config = dict(
    n_layer=12,
    d_model=768,
    n_head=12,
    n_kv_head=12,
    head_dim=64,
    d_mlp=2048,
    vocab_size=32768,
    activation='swiglu',
    norm='rmsnorm',
    norm_place='pre',
    norm_eps=1e-05,
    positions='rope',
    rope_base=10000.0,
    rope_fraction=1.0,
    qk_norm=False,
    attn_scale=0.125,
    bias='none',
    tie_embeddings=True,
    parallel_block=False,
    extras=['capped logits'],
    init='uniform',
    init_std_qkv=0.0225,
    init_std_o=0.0279,
    init_std_up=0.0322,
    init_std_down=0.0322,
    optimizer='soap_variant',
    lr=0.00882,
    weight_decay=0.0,
    lr_head=0.00833,
    warmup_steps=200,
    schedule='wsd',
    decay_fraction=1.0,
    decay_shape='linear',
    final_lr_fraction=0.0,
    batch_tokens=131072,
    seq_len=512,
    doc_mask=True,
    train_tokens=880800000,
    steps=6720,
    dataset='wikipedia_en',
)
Each number is 50 + 12 x the weight over its row's rms, rounded and kept within 0 to 99. Layers, rows and columns count from 0. The size before them is the row's rms in percent of the matrix's.

# down: layer 5 MLP down (transposed), 2048x768, rms 0.0322, rows 1792-1826, columns 704-767
# gate: layer 5 MLP gate, 2048x768, rms 0.0322, rows 1793-1827, columns 704-767
# up: layer 5 MLP up, 2048x768, rms 0.0322, rows 1793-1827, columns 704-767
down1792 103:56 50 42 56 58 17 59 48 50 57 65 55 32 51 32 48 37 54 45 61 59 37 65 48 63 67 41 55 51 61 46 51 44 26 62 73 33 46 45 45 33 69 54 53 55 29 47 54 44 52 45 46 43 66 53 62 60 51 28 47 49 54 52 48
gate1793 093:41 49 65 48 71 76 27 55 32 44 30 52 54 57 66 36 60 36 70 51 63 30 47 42 51 50 57 57 46 47 51 78 47 45 47 51 29 46 61 60 43 54 53 26 45 51 63 44 44 70 39 68 55 29 40 70 51 56 64 43 41 26 70 52
up1793 097:49 57 51 62 57 60 31 34 55 24 30 38 64 47 61 51 47 48 27 46 55 45 50 51 67 45 39 31 55 25 76 36 50 62 53 47 41 41 69 73 51 57 42 46 49 41 71 55 48 52 43 63 44 53 43 58 34 24 51 52 35 41 60 54
down1793 100:49 48 40 41 56 56 48 46 50 61 56 62 19 32 43 57 52 52 44 56 36 75 36 40 38 49 65 46 58 30 56 84 44 63 35 56 70 71 56 58 46 54 40 65 68 51 51 57 45 24 36 61 43 47 39 61 66 60 66 30 33 39 56 52
gate1794 097:50 67 55 48 54 33 43 50 22 48 32 58 24 38 29 53 55 47 41 33 53 59 36 67 34 56 56 74 54 45 74 53 53 70 43 49 43 45 55 56 58 50 61 61 29 63 47 30 51 58 46 69 54 46 69 40 23 51 71 53 57 41 31 61
up1794 096:58 39 59 58 50 63 50 61 49 60 52 54 41 51 54 52 36 80 47 42 52 48 46 55 37 59 51 49 38 67 61 71 30 15 57 46 48 59 48 74 62 38 57 42 57 43 52 56 46 48 51 52 36 63 60 55 66 48 46 45 65 50 28 71
down1794 100:42 69 60 58 63 54 54 64 23 39 35 42 62 50 30 52 49 74 46 48 38 62 55 45 54 45 51 60 59 47 40 44 44 67 52 43 56 67 45 48 76 49 43 36 50 59 36 55 34 55 47 22 31 43 41 71 44 45 59 49 48 42 38 40
gate1795 106:35 41 50 55 50 62 47 57 76 33 39 42 64 49 73 48 41 37 55 57 64 28 51 53 63 56 99 57 48 39 50 58 53 53 56 38 50 34 45 28 55 29 44 58 65 62 59 41 36 68 57 56 53 34 67 64 46 50 35 46 55 42 67 56
up1795 105:72 64 63 52 54 38 51 65 39 32 58 55 46 42 37 60 53 51 64 32 13 35 65 35 47 38 33 52 44 31 23 39 49 55 48 61 53 54 65 37 52 49 54 46 63 62 36 55 60 63 49 47 48 67 21 19 50 67 52 38 44 50 59 50
down1795 102:53 67 62 42 47 73 63 50 15 34 53 47 47 47 49 65 42 48 61 54 51 44 58 51 38 43 61 67 58 65 17 54 60 45 44 62 40 60 38 67 49 35 53 56 60 54 45 43 45 71 59 55 38 31 52 31 38 52 30 37 52 41 56 43
gate1796 109:39 54 63 38 86 51 39 52 63 33 64 44 73 47 55 57 54 49 38 53 23 46 63 46 55 56 43 37 50 52 60 60 35 58 48 54 30 44 64 55 46 57 37 59 40 53 47 43 42 47 59 65 62 43 42 68 71 48 40 55 31 38 45 42
up1796 107:47 57 52 43 25 34 50 27 63 71 37 47 34 41 29 33 61 44 56 43 40 80 46 41 46 51 55 58 43 25 40 34 53 54 30 74 57 47 58 24 40 57 73 54 38 48 16 47 51 65 37 25 61 37 40 47 58 48 34 52 51 50 41 37
down1796 105:48 44 51 41 47 65 34 27 69 52 44 28 42 57 58 42 57 60 62 46 43 46 62 35 34 48 56 51 56 04 37 42 60 37 42 70 45 59 37 43 37 51 83 67 55 37 44 44 40 62 19 31 25 34 53 68 44 65 44 59 45 41 44 56
gate1797 098:52 46 33 47 53 35 34 52 59 60 56 43 55 27 35 44 46 42 34 56 58 37 40 55 58 56 78 50 62 61 50 64 30 33 41 72 67 51 31 42 44 43 51 32 53 33 26 47 70 47 18 48 57 55 68 52 41 34 55 53 73 35 60 43
up1797 101:59 44 39 55 47 45 51 34 46 55 53 57 35 68 16 34 45 75 37 65 39 36 60 49 69 61 58 42 41 47 54 64 54 62 55 59 55 45 55 59 72 61 52 64 48 38 57 35 49 40 54 71 38 67 34 37 39 43 26 52 45 38 58 42
down1797 101:76 56 62 52 39 58 46 54 48 26 53 66 65 46 23 37 41 82 48 41 60 41 46 48 35 49 48 61 42 66 43 52 63 44 64 59 58 51 53 54 61 53 50 55 39 48 59 39 29 49 28 55 58 41 52 70 55 44 40 47 47 33 54 50
gate1798 097:42 49 35 39 58 49 59 70 60 61 54 43 39 39 66 65 53 44 48 19 49 75 58 42 54 33 28 57 59 57 64 44 77 67 46 67 31 58 74 70 67 43 68 62 49 38 63 59 45 42 50 57 64 44 43 71 45 43 57 56 52 35 58 72
up1798 102:64 32 57 58 40 54 30 44 65 69 49 50 54 77 53 52 30 48 53 63 70 55 29 30 29 53 38 58 36 60 41 69 55 49 25 38 57 37 60 42 48 56 48 38 41 54 40 27 59 52 36 52 48 58 70 55 32 64 40 45 58 55 62 55
down1798 099:44 45 41 62 43 57 59 59 54 51 43 61 68 53 14 69 63 60 66 51 77 49 55 60 14 53 32 63 69 31 53 66 42 65 51 45 40 47 45 58 50 57 28 41 79 32 58 59 52 47 37 38 49 61 50 51 41 63 36 36 62 32 47 51
gate1799 091:50 45 47 37 44 48 40 73 64 40 41 60 52 47 32 65 50 57 53 61 54 45 59 46 36 56 56 34 47 38 44 56 55 38 59 58 69 38 32 48 55 40 56 43 18 67 65 37 69 44 46 41 70 52 37 46 74 51 47 63 40 65 52 66
up1799 094:48 74 54 39 36 73 54 50 62 53 61 69 55 56 46 53 54 46 45 46 57 47 54 46 52 48 51 70 60 61 47 56 61 34 64 46 62 53 19 51 32 63 70 68 80 70 49 48 56 48 42 55 51 45 70 58 38 48 59 57 45 48 35 60
down1799 096:47 47 66 53 56 44 32 70 45 62 49 55 43 56 39 40 42 48 64 62 48 40 54 33 47 44 58 64 27 50 46 40 25 49 61 37 67 63 71 48 51 73 55 40 45 38 39 54 38 48 72 61 56 62 61 65 64 50 41 51 61 38 48 75
gate1800 118:67 52 66 40 48 54 60 63 61 69 54 50 44 55 41 62 49 36 19 44 59 41 35 64 57 47 56 52 65 48 39 54 39 37 47 49 66 52 74 39 65 59 52 56 45 38 61 53 21 56 40 44 47 52 39 55 35 60 53 37 52 30 65 36
up1800 116:36 47 28 35 30 54 51 44 27 48 49 56 43 55 45 31 42 63 58 56 54 54 49 43 47 54 46 39 49 39 58 67 36 36 53 59 37 43 45 59 29 26 41 60 49 46 63 51 53 53 32 39 48 65 61 36 53 63 49 47 60 49 42 62
down1800 100:72 58 50 43 57 45 57 53 44 55 59 66 63 47 49 67 57 41 51 48 46 41 44 47 50 42 35 32 44 48 68 34 47 54 59 51 40 46 59 42 36 57 50 51 36 48 33 43 61 69 76 81 37 39 27 55 56 50 33 58 49 68 09 31
gate1801 104:56 32 48 53 39 65 72 34 59 52 37 26 52 24 52 44 33 40 50 38 46 58 37 44 25 60 48 52 53 38 47 42 52 52 56 51 63 57 39 66 51 50 56 46 51 49 53 48 49 52 45 35 44 65 76 55 34 48 54 62 31 47 25 30
up1801 102:43 72 37 68 64 49 47 41 39 28 36 34 40 65 25 33 35 61 54 31 35 52 42 41 55 66 32 37 18 54 55 50 36 72 44 48 29 59 37 68 45 66 56 58 41 49 40 66 54 58 60 67 47 48 39 56 52 43 54 48 63 57 53 67
down1801 101:41 59 46 56 54 45 57 45 35 32 43 37 37 32 52 41 36 54 52 41 66 40 52 42 60 69 47 47 15 37 58 52 49 56 59 51 38 41 58 73 66 48 52 38 47 51 41 60 43 32 22 49 60 77 51 54 46 70 45 59 69 47 55 51
gate1802 101:39 60 57 47 64 77 43 59 32 52 50 47 56 54 52 41 36 41 36 61 56 56 60 48 64 56 51 63 59 45 51 36 45 68 49 57 48 22 47 56 42 50 26 38 41 27 52 59 50 53 58 44 41 45 40 49 31 42 35 56 54 54 20 39
up1802 102:56 43 47 41 66 38 64 62 64 50 62 46 58 23 76 60 44 48 50 34 41 52 36 44 33 60 46 43 48 25 47 59 51 55 64 37 54 72 57 38 56 46 54 57 50 47 59 36 47 43 56 53 39 54 70 60 62 70 22 54 52 52 69 51
down1802 106:67 40 46 54 39 64 42 43 68 42 67 44 09 45 33 61 32 45 55 58 40 28 27 29 41 84 64 45 70 34 66 37 48 54 53 42 56 58 44 45 62 76 47 48 49 45 59 52 31 63 67 58 42 40 52 58 57 58 47 51 72 57 59 61
gate1803 092:59 48 60 32 52 61 48 42 45 61 57 72 63 41 46 40 34 44 55 67 53 45 42 67 86 33 43 53 59 49 47 40 49 60 67 45 48 72 51 38 33 54 39 43 51 55 48 37 57 65 58 44 55 44 24 53 58 65 81 47 60 60 46 55
up1803 090:45 53 43 47 56 55 57 55 56 38 51 51 60 46 31 60 42 69 54 56 74 47 30 38 46 28 63 61 32 36 38 63 65 40 65 30 53 36 52 58 59 57 42 59 56 64 55 47 29 48 45 54 58 51 43 30 43 62 58 74 69 65 55 55
down1803 097:50 46 48 59 28 39 60 33 56 60 51 46 60 66 53 55 63 40 56 47 70 36 49 42 33 59 35 38 56 48 29 55 44 60 58 47 60 75 38 66 55 56 43 46 65 33 59 58 66 57 61 50 55 43 54 51 72 55 49 40 50 41 65 55
gate1804 128:29 45 41 49 41 45 73 31 39 60 56 54 43 47 56 30 55 45 60 59 53 36 64 45 38 61 73 60 31 40 24 42 41 60 58 60 32 45 61 38 18 60 36 48 41 50 42 20 55 48 54 32 37 59 16 61 51 35 42 71 50 73 33 27
up1804 122:57 69 47 54 57 45 51 67 75 42 38 50 57 41 60 75 51 46 33 44 53 37 57 49 61 41 63 29 63 39 51 53 27 52 43 45 59 79 35 44 62 54 56 53 58 61 50 53 69 35 32 67 58 56 62 50 60 46 57 50 48 45 53 67
down1804 095:45 53 47 35 47 39 43 78 59 34 43 51 58 48 46 52 50 43 24 56 65 43 69 45 53 44 52 46 50 27 30 39 37 75 40 42 50 58 38 31 18 60 35 52 63 44 42 29 49 48 38 42 36 43 31 40 51 77 50 41 64 45 44 50
gate1805 114:51 77 49 52 70 60 67 63 42 46 47 72 35 36 62 45 56 59 33 46 61 73 31 39 29 51 44 78 35 47 27 48 58 37 39 47 69 64 47 60 42 37 45 36 35 45 64 32 38 57 37 34 41 47 51 57 44 69 68 35 67 63 48 44
up1805 116:38 43 76 43 44 66 48 34 57 60 34 40 78 55 57 64 57 54 44 56 15 47 40 43 40 41 54 56 40 70 43 36 55 64 53 52 33 40 71 66 52 56 36 66 69 45 42 51 59 49 64 57 56 72 67 51 67 40 29 30 58 30 72 37
down1805 103:52 51 41 58 45 63 62 60 43 32 56 47 68 46 66 52 49 61 63 56 58 50 41 43 28 54 58 54 73 53 43 52 39 55 35 54 50 49 40 60 47 27 45 35 49 66 64 77 30 50 28 32 49 41 59 64 55 60 37 34 62 48 48 46
gate1806 100:40 50 66 60 60 50 59 51 28 40 55 53 63 44 40 50 62 21 58 46 63 36 49 56 48 47 71 45 48 51 47 60 28 51 44 40 59 36 54 61 52 41 74 56 48 19 31 49 48 56 73 48 62 23 62 51 49 49 76 39 41 44 65 35
up1806 098:45 36 45 59 52 41 49 46 53 58 69 53 56 48 49 48 50 35 66 46 27 50 59 58 38 71 67 43 74 56 58 54 26 62 65 34 47 44 44 71 61 52 51 47 45 50 32 46 45 49 55 60 41 38 58 65 47 31 56 59 34 71 45 45
down1806 097:68 48 55 63 61 63 71 61 73 61 63 37 55 64 47 44 34 47 56 60 49 69 69 41 58 57 34 46 58 33 45 44 32 61 76 32 38 58 54 47 47 84 57 45 54 42 56 42 52 55 54 31 33 47 39 41 43 46 42 60 44 55 67 41
gate1807 099:58 45 42 50 37 69 60 56 59 50 57 34 48 56 61 49 50 56 42 60 52 38 26 49 36 57 74 52 53 44 40 38 50 55 45 49 31 64 56 31 57 51 66 37 45 58 59 63 34 45 41 43 70 59 46 63 56 55 62 62 50 63 39 41
up1807 099:59 58 45 32 51 48 58 55 60 35 52 38 63 49 46 33 37 30 46 36 65 78 29 36 50 59 83 58 50 37 37 51 51 58 41 64 56 44 69 52 43 41 58 56 46 51 59 74 52 53 47 42 63 68 64 55 65 60 57 73 63 35 39 42
down1807 101:59 47 51 36 40 42 38 49 62 35 40 59 51 25 68 55 43 56 55 41 37 58 41 36 47 50 50 47 46 44 29 47 63 60 26 54 44 33 37 41 65 47 55 64 45 59 59 72 65 31 68 57 65 59 51 41 77 59 40 32 47 49 59 62
gate1808 096:69 34 51 35 62 54 69 48 65 27 41 60 51 41 57 49 58 51 55 44 53 53 68 55 50 52 75 17 43 45 56 65 53 51 51 36 50 72 63 47 24 45 49 50 18 65 35 64 33 43 44 25 51 45 50 56 59 29 54 62 49 37 50 61
up1808 100:38 49 33 44 37 41 63 57 45 45 57 53 72 38 71 41 44 46 57 45 42 56 43 50 59 44 55 23 58 46 53 54 41 57 52 35 39 38 43 48 36 60 45 69 40 53 62 46 42 41 46 35 57 43 26 70 67 51 50 58 55 62 47 48
down1808 100:64 45 46 46 49 32 50 52 47 58 49 56 46 37 52 77 59 58 26 31 48 60 39 61 53 35 51 55 62 46 59 47 62 62 56 63 69 38 50 59 34 62 30 51 59 48 64 39 33 44 75 40 66 70 29 71 61 45 44 74 48 38 35 55
gate1809 112:52 67 62 59 35 56 59 52 47 35 53 66 69 30 52 29 54 59 32 49 55 59 61 71 60 61 47 32 42 49 49 44 55 59 45 36 64 47 58 53 63 64 41 53 37 66 44 39 15 20 48 43 51 65 49 26 33 57 36 58 58 49 47 47
up1809 107:58 65 53 71 56 51 51 47 52 36 61 73 72 49 62 42 55 60 64 73 69 50 45 69 49 55 59 37 36 48 48 54 84 26 50 53 61 70 58 53 55 62 45 62 46 49 44 67 45 40 54 43 39 39 52 41 41 70 30 63 54 49 49 71
down1809 106:44 47 55 63 50 80 54 67 59 54 45 61 70 41 51 48 37 35 43 41 49 39 79 44 44 44 59 56 47 57 47 46 62 59 53 47 44 50 71 48 48 22 56 43 44 30 41 78 55 49 51 52 47 54 64 61 43 43 65 61 59 56 28 64
gate1810 098:29 50 33 54 26 46 52 49 67 62 60 44 35 60 63 30 40 44 66 41 41 46 63 28 48 29 56 64 69 50 64 46 43 45 31 56 41 48 54 52 49 30 36 39 46 47 66 62 52 48 40 48 78 42 45 40 49 60 21 29 53 40 20 58
up1810 100:46 36 50 25 57 47 57 48 17 52 55 45 56 50 38 49 51 56 39 60 51 50 45 68 78 38 55 54 71 46 49 60 43 62 67 58 52 39 58 41 80 39 34 42 54 38 52 44 55 51 34 70 42 43 34 60 39 54 36 40 44 49 53 70
down1810 104:53 40 49 38 58 31 35 58 24 34 55 34 48 51 41 35 54 49 44 45 38 33 47 49 52 26 55 49 67 39 50 52 71 45 57 69 54 50 49 41 47 41 53 49 42 42 57 54 57 46 43 50 53 59 54 41 42 54 64 54 43 67 67 58
gate1811 095:49 36 24 41 30 47 52 33 79 54 36 45 62 36 79 57 65 40 53 59 39 36 42 53 56 39 37 37 59 46 49 61 39 34 24 58 51 48 45 56 44 52 49 37 43 42 33 46 62 50 40 25 55 65 61 61 51 64 59 54 48 65 54 45
up1811 097:67 68 54 57 46 34 41 41 51 68 39 58 45 51 36 55 54 59 29 43 56 29 32 71 52 50 47 54 47 47 19 52 63 64 62 40 59 53 62 51 59 51 42 57 40 37 65 48 24 64 40 41 45 43 51 38 71 37 62 37 38 35 47 56
down1811 103:60 49 46 51 36 66 54 37 43 45 43 40 38 40 43 37 54 61 66 41 37 46 37 43 31 50 43 61 59 49 41 63 39 46 64 51 58 09 50 63 46 42 51 54 39 70 55 71 32 56 53 43 53 44 77 49 43 56 68 56 54 59 49 53
gate1812 102:53 53 65 36 51 58 57 74 30 61 53 58 47 62 53 48 46 50 79 59 45 42 65 59 26 47 44 36 53 45 62 58 43 52 49 61 42 55 44 48 58 45 33 66 60 54 51 53 52 60 37 65 59 36 61 47 22 55 55 71 49 41 49 60
up1812 101:56 33 72 77 56 48 41 63 48 28 50 65 49 34 64 42 55 46 50 27 51 53 38 37 31 42 50 47 41 53 46 46 28 40 40 48 47 38 39 61 50 51 58 63 41 38 59 47 39 52 66 57 59 53 38 45 48 66 32 51 75 42 40 44
down1812 107:53 43 68 78 40 62 60 51 49 32 25 68 41 35 67 55 60 37 63 38 41 58 60 50 50 46 44 40 42 34 41 38 50 58 44 71 72 52 46 52 41 38 59 56 43 50 35 59 38 61 49 54 61 50 65 69 42 76 56 53 63 36 47 51
gate1813 096:34 35 71 58 31 40 39 50 40 48 53 58 49 37 50 63 49 55 51 61 66 63 53 40 56 37 58 54 54 54 44 45 59 67 45 53 57 74 56 52 38 56 35 47 68 57 56 29 77 54 45 78 57 58 43 58 43 49 58 67 60 61 57 65
up1813 099:55 38 44 36 66 48 53 42 44 67 69 60 57 58 52 55 49 60 60 49 52 40 51 54 46 64 46 35 46 57 42 59 33 36 48 51 58 51 43 14 51 44 52 58 32 56 57 40 49 51 55 74 55 57 57 57 59 22 51 50 67 36 39 34
down1813 105:52 24 53 35 45 44 51 60 57 50 48 61 57 32 64 40 62 63 63 35 60 39 47 46 57 75 52 55 36 50 64 50 57 40 48 42 50 65 46 35 28 70 53 41 46 43 49 56 49 65 48 49 40 58 53 41 71 27 54 50 37 46 44 40
gate1814 095:52 47 34 25 48 53 69 46 49 55 47 31 56 55 51 53 45 52 61 25 54 52 60 43 48 43 51 61 45 53 40 59 53 47 37 64 50 63 31 42 43 64 55 53 46 48 41 61 43 56 53 75 56 33 60 60 44 54 70 62 34 60 30 51
up1814 099:56 45 35 58 59 50 74 49 43 28 61 32 43 47 46 57 36 55 45 34 33 43 49 52 56 75 45 58 53 57 73 34 67 70 62 45 64 67 62 51 63 67 64 47 30 57 53 43 59 55 54 49 55 44 62 43 68 45 52 36 40 65 48 37
down1814 098:55 44 66 62 62 81 71 35 56 43 40 47 46 47 49 35 53 48 57 23 38 61 49 47 58 38 45 38 66 51 82 59 62 47 62 33 49 59 52 46 58 47 68 50 65 30 48 36 66 36 33 63 94 61 49 45 50 38 46 47 52 38 53 49
gate1815 093:32 48 58 46 51 66 64 52 14 51 34 55 25 33 52 48 55 60 44 77 41 60 66 49 31 37 68 43 30 27 58 40 74 74 52 45 52 55 28 29 70 46 53 72 17 47 40 54 51 66 70 49 49 70 48 53 55 56 46 41 72 54 45 64
up1815 092:59 61 10 55 47 63 34 70 58 46 63 52 51 41 58 54 48 54 36 64 30 43 60 53 54 44 61 53 59 43 49 47 58 35 38 66 60 41 48 43 68 38 70 69 44 45 16 41 49 52 48 35 36 39 65 54 45 55 39 29 37 52 31 64
down1815 099:76 56 54 33 59 39 23 40 75 30 51 61 54 44 42 65 55 59 51 54 41 51 21 49 63 40 56 50 59 54 54 36 63 54 50 58 40 51 25 70 38 25 31 56 44 57 50 22 39 56 50 40 28 40 53 44 48 34 80 37 36 45 42 49
gate1816 096:49 29 62 59 33 58 37 42 35 55 37 52 69 40 46 28 47 53 45 28 62 53 57 66 60 49 55 47 41 49 31 46 52 51 48 74 61 56 51 54 67 42 51 56 48 54 55 47 59 50 42 52 48 54 52 68 61 57 47 52 70 73 46 55
up1816 102:54 68 64 52 60 45 79 20 62 32 52 54 33 54 54 52 44 51 46 49 38 42 51 44 48 45 42 48 65 57 44 38 30 67 68 63 25 54 29 34 37 42 72 51 70 73 64 60 63 52 55 55 71 51 28 57 31 43 51 33 39 47 73 67
down1816 102:44 58 74 73 51 60 58 46 43 32 22 29 28 65 54 57 40 30 52 71 29 36 68 34 49 47 55 41 54 57 29 31 52 46 42 47 46 61 62 40 59 45 52 45 57 50 38 65 26 61 50 55 62 55 44 46 40 45 53 40 31 38 39 41
gate1817 107:44 45 41 46 56 50 30 60 48 58 46 49 48 73 50 53 43 44 57 53 71 42 18 48 38 42 41 48 58 59 37 69 40 58 49 44 61 46 48 53 32 58 39 53 61 38 52 57 33 61 41 40 66 29 45 49 51 66 47 61 58 31 75 65
up1817 100:52 39 61 22 42 47 65 38 42 72 17 41 66 49 29 55 65 66 59 32 48 56 63 49 39 42 53 38 67 56 52 46 69 44 25 44 44 63 38 54 54 38 47 37 73 35 72 55 32 51 54 55 55 52 50 26 32 37 64 40 60 54 42 32
down1817 095:51 49 58 45 40 28 57 55 71 51 45 39 41 42 57 33 50 65 13 43 44 49 38 42 57 51 41 44 39 60 58 45 63 71 52 44 47 66 56 50 39 57 60 55 73 33 58 42 31 37 53 46 55 42 55 08 60 50 50 30 63 59 50 45
gate1818 113:25 68 11 43 66 48 74 43 49 39 47 45 40 41 60 52 27 44 51 51 77 60 38 57 56 47 50 47 36 38 51 60 52 58 66 27 34 32 44 42 51 62 40 39 35 35 26 55 50 33 38 60 48 52 52 38 70 53 50 45 26 51 72 41
up1818 111:69 48 58 26 48 57 53 47 66 45 45 63 63 58 54 42 66 54 25 37 57 52 63 29 51 56 30 51 60 23 24 37 63 40 42 68 72 46 41 52 62 24 58 65 66 71 68 69 50 77 62 46 24 37 59 43 49 55 42 48 53 51 47 69
down1818 099:68 52 64 51 54 47 67 43 58 49 31 60 76 62 30 52 62 35 36 44 51 48 31 44 71 54 38 53 49 45 39 30 48 51 48 40 48 55 32 35 35 54 28 57 82 51 58 43 58 43 50 41 60 51 57 42 44 63 43 30 38 70 52 70
gate1819 097:53 56 29 47 28 38 54 45 56 49 35 22 42 50 25 44 27 14 44 40 50 75 52 60 57 52 57 46 67 36 44 55 53 64 44 58 58 34 73 28 72 49 48 70 34 42 42 61 42 56 56 50 31 52 79 54 39 65 49 51 59 32 41 49
up1819 097:54 42 26 54 45 55 20 49 49 42 63 44 50 52 44 53 57 65 59 39 76 54 32 46 21 66 60 47 55 69 41 55 46 38 47 55 45 34 50 71 55 57 45 37 54 37 44 68 54 58 60 49 72 51 55 62 73 60 49 49 47 66 58 48
down1819 099:53 42 62 50 66 37 85 36 66 58 45 51 32 55 54 56 42 66 72 46 38 44 45 57 54 37 41 47 55 32 58 55 63 49 53 35 62 51 53 42 34 66 36 47 54 39 59 53 51 56 58 47 71 45 60 52 54 60 53 41 67 51 51 36
gate1820 095:73 37 45 50 48 53 70 42 45 68 38 43 64 54 44 63 55 74 50 45 40 46 55 46 49 50 72 70 27 50 48 48 59 65 55 35 65 52 53 45 41 46 35 42 53 34 45 66 62 36 44 70 68 56 35 57 61 52 41 50 42 50 46 70
up1820 098:39 53 49 69 51 48 42 60 56 53 41 49 37 44 43 40 34 49 38 54 69 63 55 49 65 65 37 60 56 66 23 56 40 11 43 41 35 62 55 57 53 52 36 63 55 53 53 60 33 53 53 38 43 59 54 38 45 61 57 60 48 63 46 42
down1820 101:33 50 49 42 48 40 61 56 58 37 36 44 60 47 51 43 53 39 56 65 40 72 45 58 53 71 57 45 43 63 50 47 43 24 64 44 41 33 32 34 53 57 55 65 49 58 68 41 52 44 64 27 41 52 48 59 52 56 55 47 47 37 36 65
gate1821 099:52 50 42 59 57 46 70 61 70 40 51 37 66 43 70 59 61 39 54 48 39 52 51 56 25 70 35 38 46 60 50 56 47 51 53 27 67 56 32 30 34 19 36 75 63 62 50 26 52 45 58 49 77 54 67 35 50 45 43 70 50 63 69 67
up1821 098:56 47 52 30 37 57 49 53 27 66 49 58 43 64 56 61 68 29 45 65 52 58 29 27 33 54 51 55 29 58 43 58 44 58 50 49 56 57 35 48 60 71 57 27 72 68 42 50 56 40 52 50 61 42 47 54 62 53 59 69 64 64 32 48
down1821 096:40 52 36 14 34 41 61 32 53 41 40 53 44 66 61 50 48 53 19 71 48 28 44 30 36 48 57 54 36 54 53 54 51 69 61 28 60 60 53 47 59 44 35 51 52 47 27 45 51 22 49 52 57 45 65 47 44 56 51 55 53 47 38 50
gate1822 096:69 54 57 42 21 26 54 54 54 46 52 52 63 69 56 55 67 74 36 47 55 48 54 48 29 50 60 62 39 54 36 39 48 60 45 27 47 48 72 40 45 37 30 59 58 46 49 65 67 50 63 59 49 28 69 45 31 54 35 35 65 49 48 67
up1822 103:41 44 60 61 67 58 39 60 55 43 50 58 61 68 34 52 39 65 57 45 72 65 48 50 39 63 31 46 66 64 55 40 65 70 65 60 56 60 61 47 46 57 68 40 59 64 39 58 54 44 66 43 43 43 66 55 45 64 56 56 43 47 53 60
down1822 104:44 39 46 68 51 69 26 40 62 43 55 51 72 58 62 62 45 55 45 27 60 38 44 89 54 40 55 45 45 68 54 52 60 86 50 28 29 61 59 48 45 66 33 47 38 33 56 53 39 45 37 38 28 48 48 49 43 59 59 66 51 30 68 49
gate1823 101:34 64 48 62 55 39 70 66 55 54 87 54 39 56 36 69 21 86 67 33 52 55 57 53 45 47 35 66 45 53 64 67 50 65 52 68 50 52 50 56 49 38 42 60 56 47 34 37 34 44 52 34 39 61 33 56 49 55 44 24 49 51 69 45
up1823 098:67 61 65 62 48 37 61 56 39 38 43 36 40 57 40 54 38 61 50 36 48 43 57 38 53 46 51 65 46 56 64 59 61 37 41 55 62 46 57 49 51 39 48 38 42 41 57 65 25 33 61 48 66 63 46 47 49 72 54 39 58 51 50 42
down1823 098:44 57 49 41 42 47 65 41 49 54 68 61 50 59 55 54 56 52 57 58 57 64 50 62 66 15 33 47 55 40 53 81 55 64 59 63 52 58 55 50 44 63 48 46 51 38 58 52 42 43 42 41 56 63 38 50 58 69 46 58 45 38 48 62
gate1824 099:57 45 46 67 60 47 48 42 49 54 48 34 73 49 35 38 53 64 60 56 39 61 33 43 40 24 58 48 66 53 42 67 54 37 49 48 42 32 59 45 37 62 51 33 40 46 39 52 35 47 73 44 50 48 59 82 63 49 62 28 50 45 34 50
up1824 095:42 57 41 41 30 56 56 40 34 41 50 35 48 67 42 32 50 47 67 45 67 26 31 62 43 35 51 41 50 49 53 47 67 36 24 37 43 38 53 54 64 71 46 40 49 33 63 37 62 47 23 52 45 57 60 66 49 62 56 63 65 46 53 49
down1824 098:58 49 43 65 57 86 47 40 61 32 66 43 43 51 29 39 46 29 56 48 42 49 61 59 63 68 59 51 67 69 35 37 51 48 50 62 55 48 63 66 59 30 39 33 70 49 60 45 56 46 63 30 57 45 43 42 58 51 41 68 63 73 30 53
gate1825 100:45 44 53 51 54 47 69 71 57 52 63 63 45 39 27 29 36 69 67 50 54 70 61 60 61 59 58 45 73 72 40 60 39 48 44 72 51 49 46 45 53 52 55 63 45 39 39 37 41 40 49 34 52 43 44 58 56 46 49 69 58 55 43 73
up1825 103:62 58 36 50 48 40 52 47 40 60 44 60 58 50 62 71 42 59 61 51 41 53 66 31 51 41 48 56 55 58 42 56 44 53 33 69 48 49 55 55 48 38 70 20 32 52 50 41 61 48 53 36 58 49 53 60 53 47 71 59 54 65 39 63
down1825 095:39 46 44 26 52 42 52 44 47 35 56 61 59 26 51 55 75 30 42 49 50 37 39 54 59 47 69 39 68 48 66 40 52 65 37 65 42 29 37 52 62 49 38 42 46 57 54 57 48 86 48 64 56 72 48 50 44 45 42 46 55 52 52 49
gate1826 106:58 68 65 30 58 41 59 48 51 44 31 42 50 37 66 62 46 57 50 56 61 57 46 57 42 50 26 39 44 45 51 47 49 69 53 21 49 66 74 47 56 35 53 56 36 42 37 64 64 75 40 33 54 46 50 45 52 60 56 51 82 44 60 36
up1826 107:30 57 44 52 40 59 52 44 46 57 52 57 78 51 46 54 43 42 56 40 44 59 52 49 48 58 54 42 62 43 38 58 73 50 56 51 46 31 45 44 55 70 55 52 56 61 41 54 35 44 46 41 61 46 45 40 55 62 41 53 37 49 42 51
down1826 109:42 60 41 64 45 46 49 30 40 43 50 59 59 34 58 50 30 56 86 56 56 54 46 45 29 63 50 25 53 56 53 63 41 54 63 37 62 51 58 51 53 46 50 36 39 71 35 55 35 53 53 44 54 54 63 48 42 31 43 57 47 65 45 52
gate1827 092:77 46 36 56 27 50 39 30 69 71 36 76 47 48 46 66 56 65 49 47 65 44 36 23 41 35 47 59 34 43 32 55 46 55 33 53 68 39 35 63 53 31 59 60 44 28 48 57 59 58 45 45 48 35 39 53 52 67 29 69 67 42 41 52
up1827 093:30 56 44 39 45 56 55 48 40 41 47 46 49 42 29 40 53 36 41 70 53 44 52 65 78 56 41 72 50 56 79 44 38 61 43 36 48 57 50 23 50 52 56 47 38 35 36 54 57 35 56 44 43 68 69 63 58 63 72 60 38 32 46 53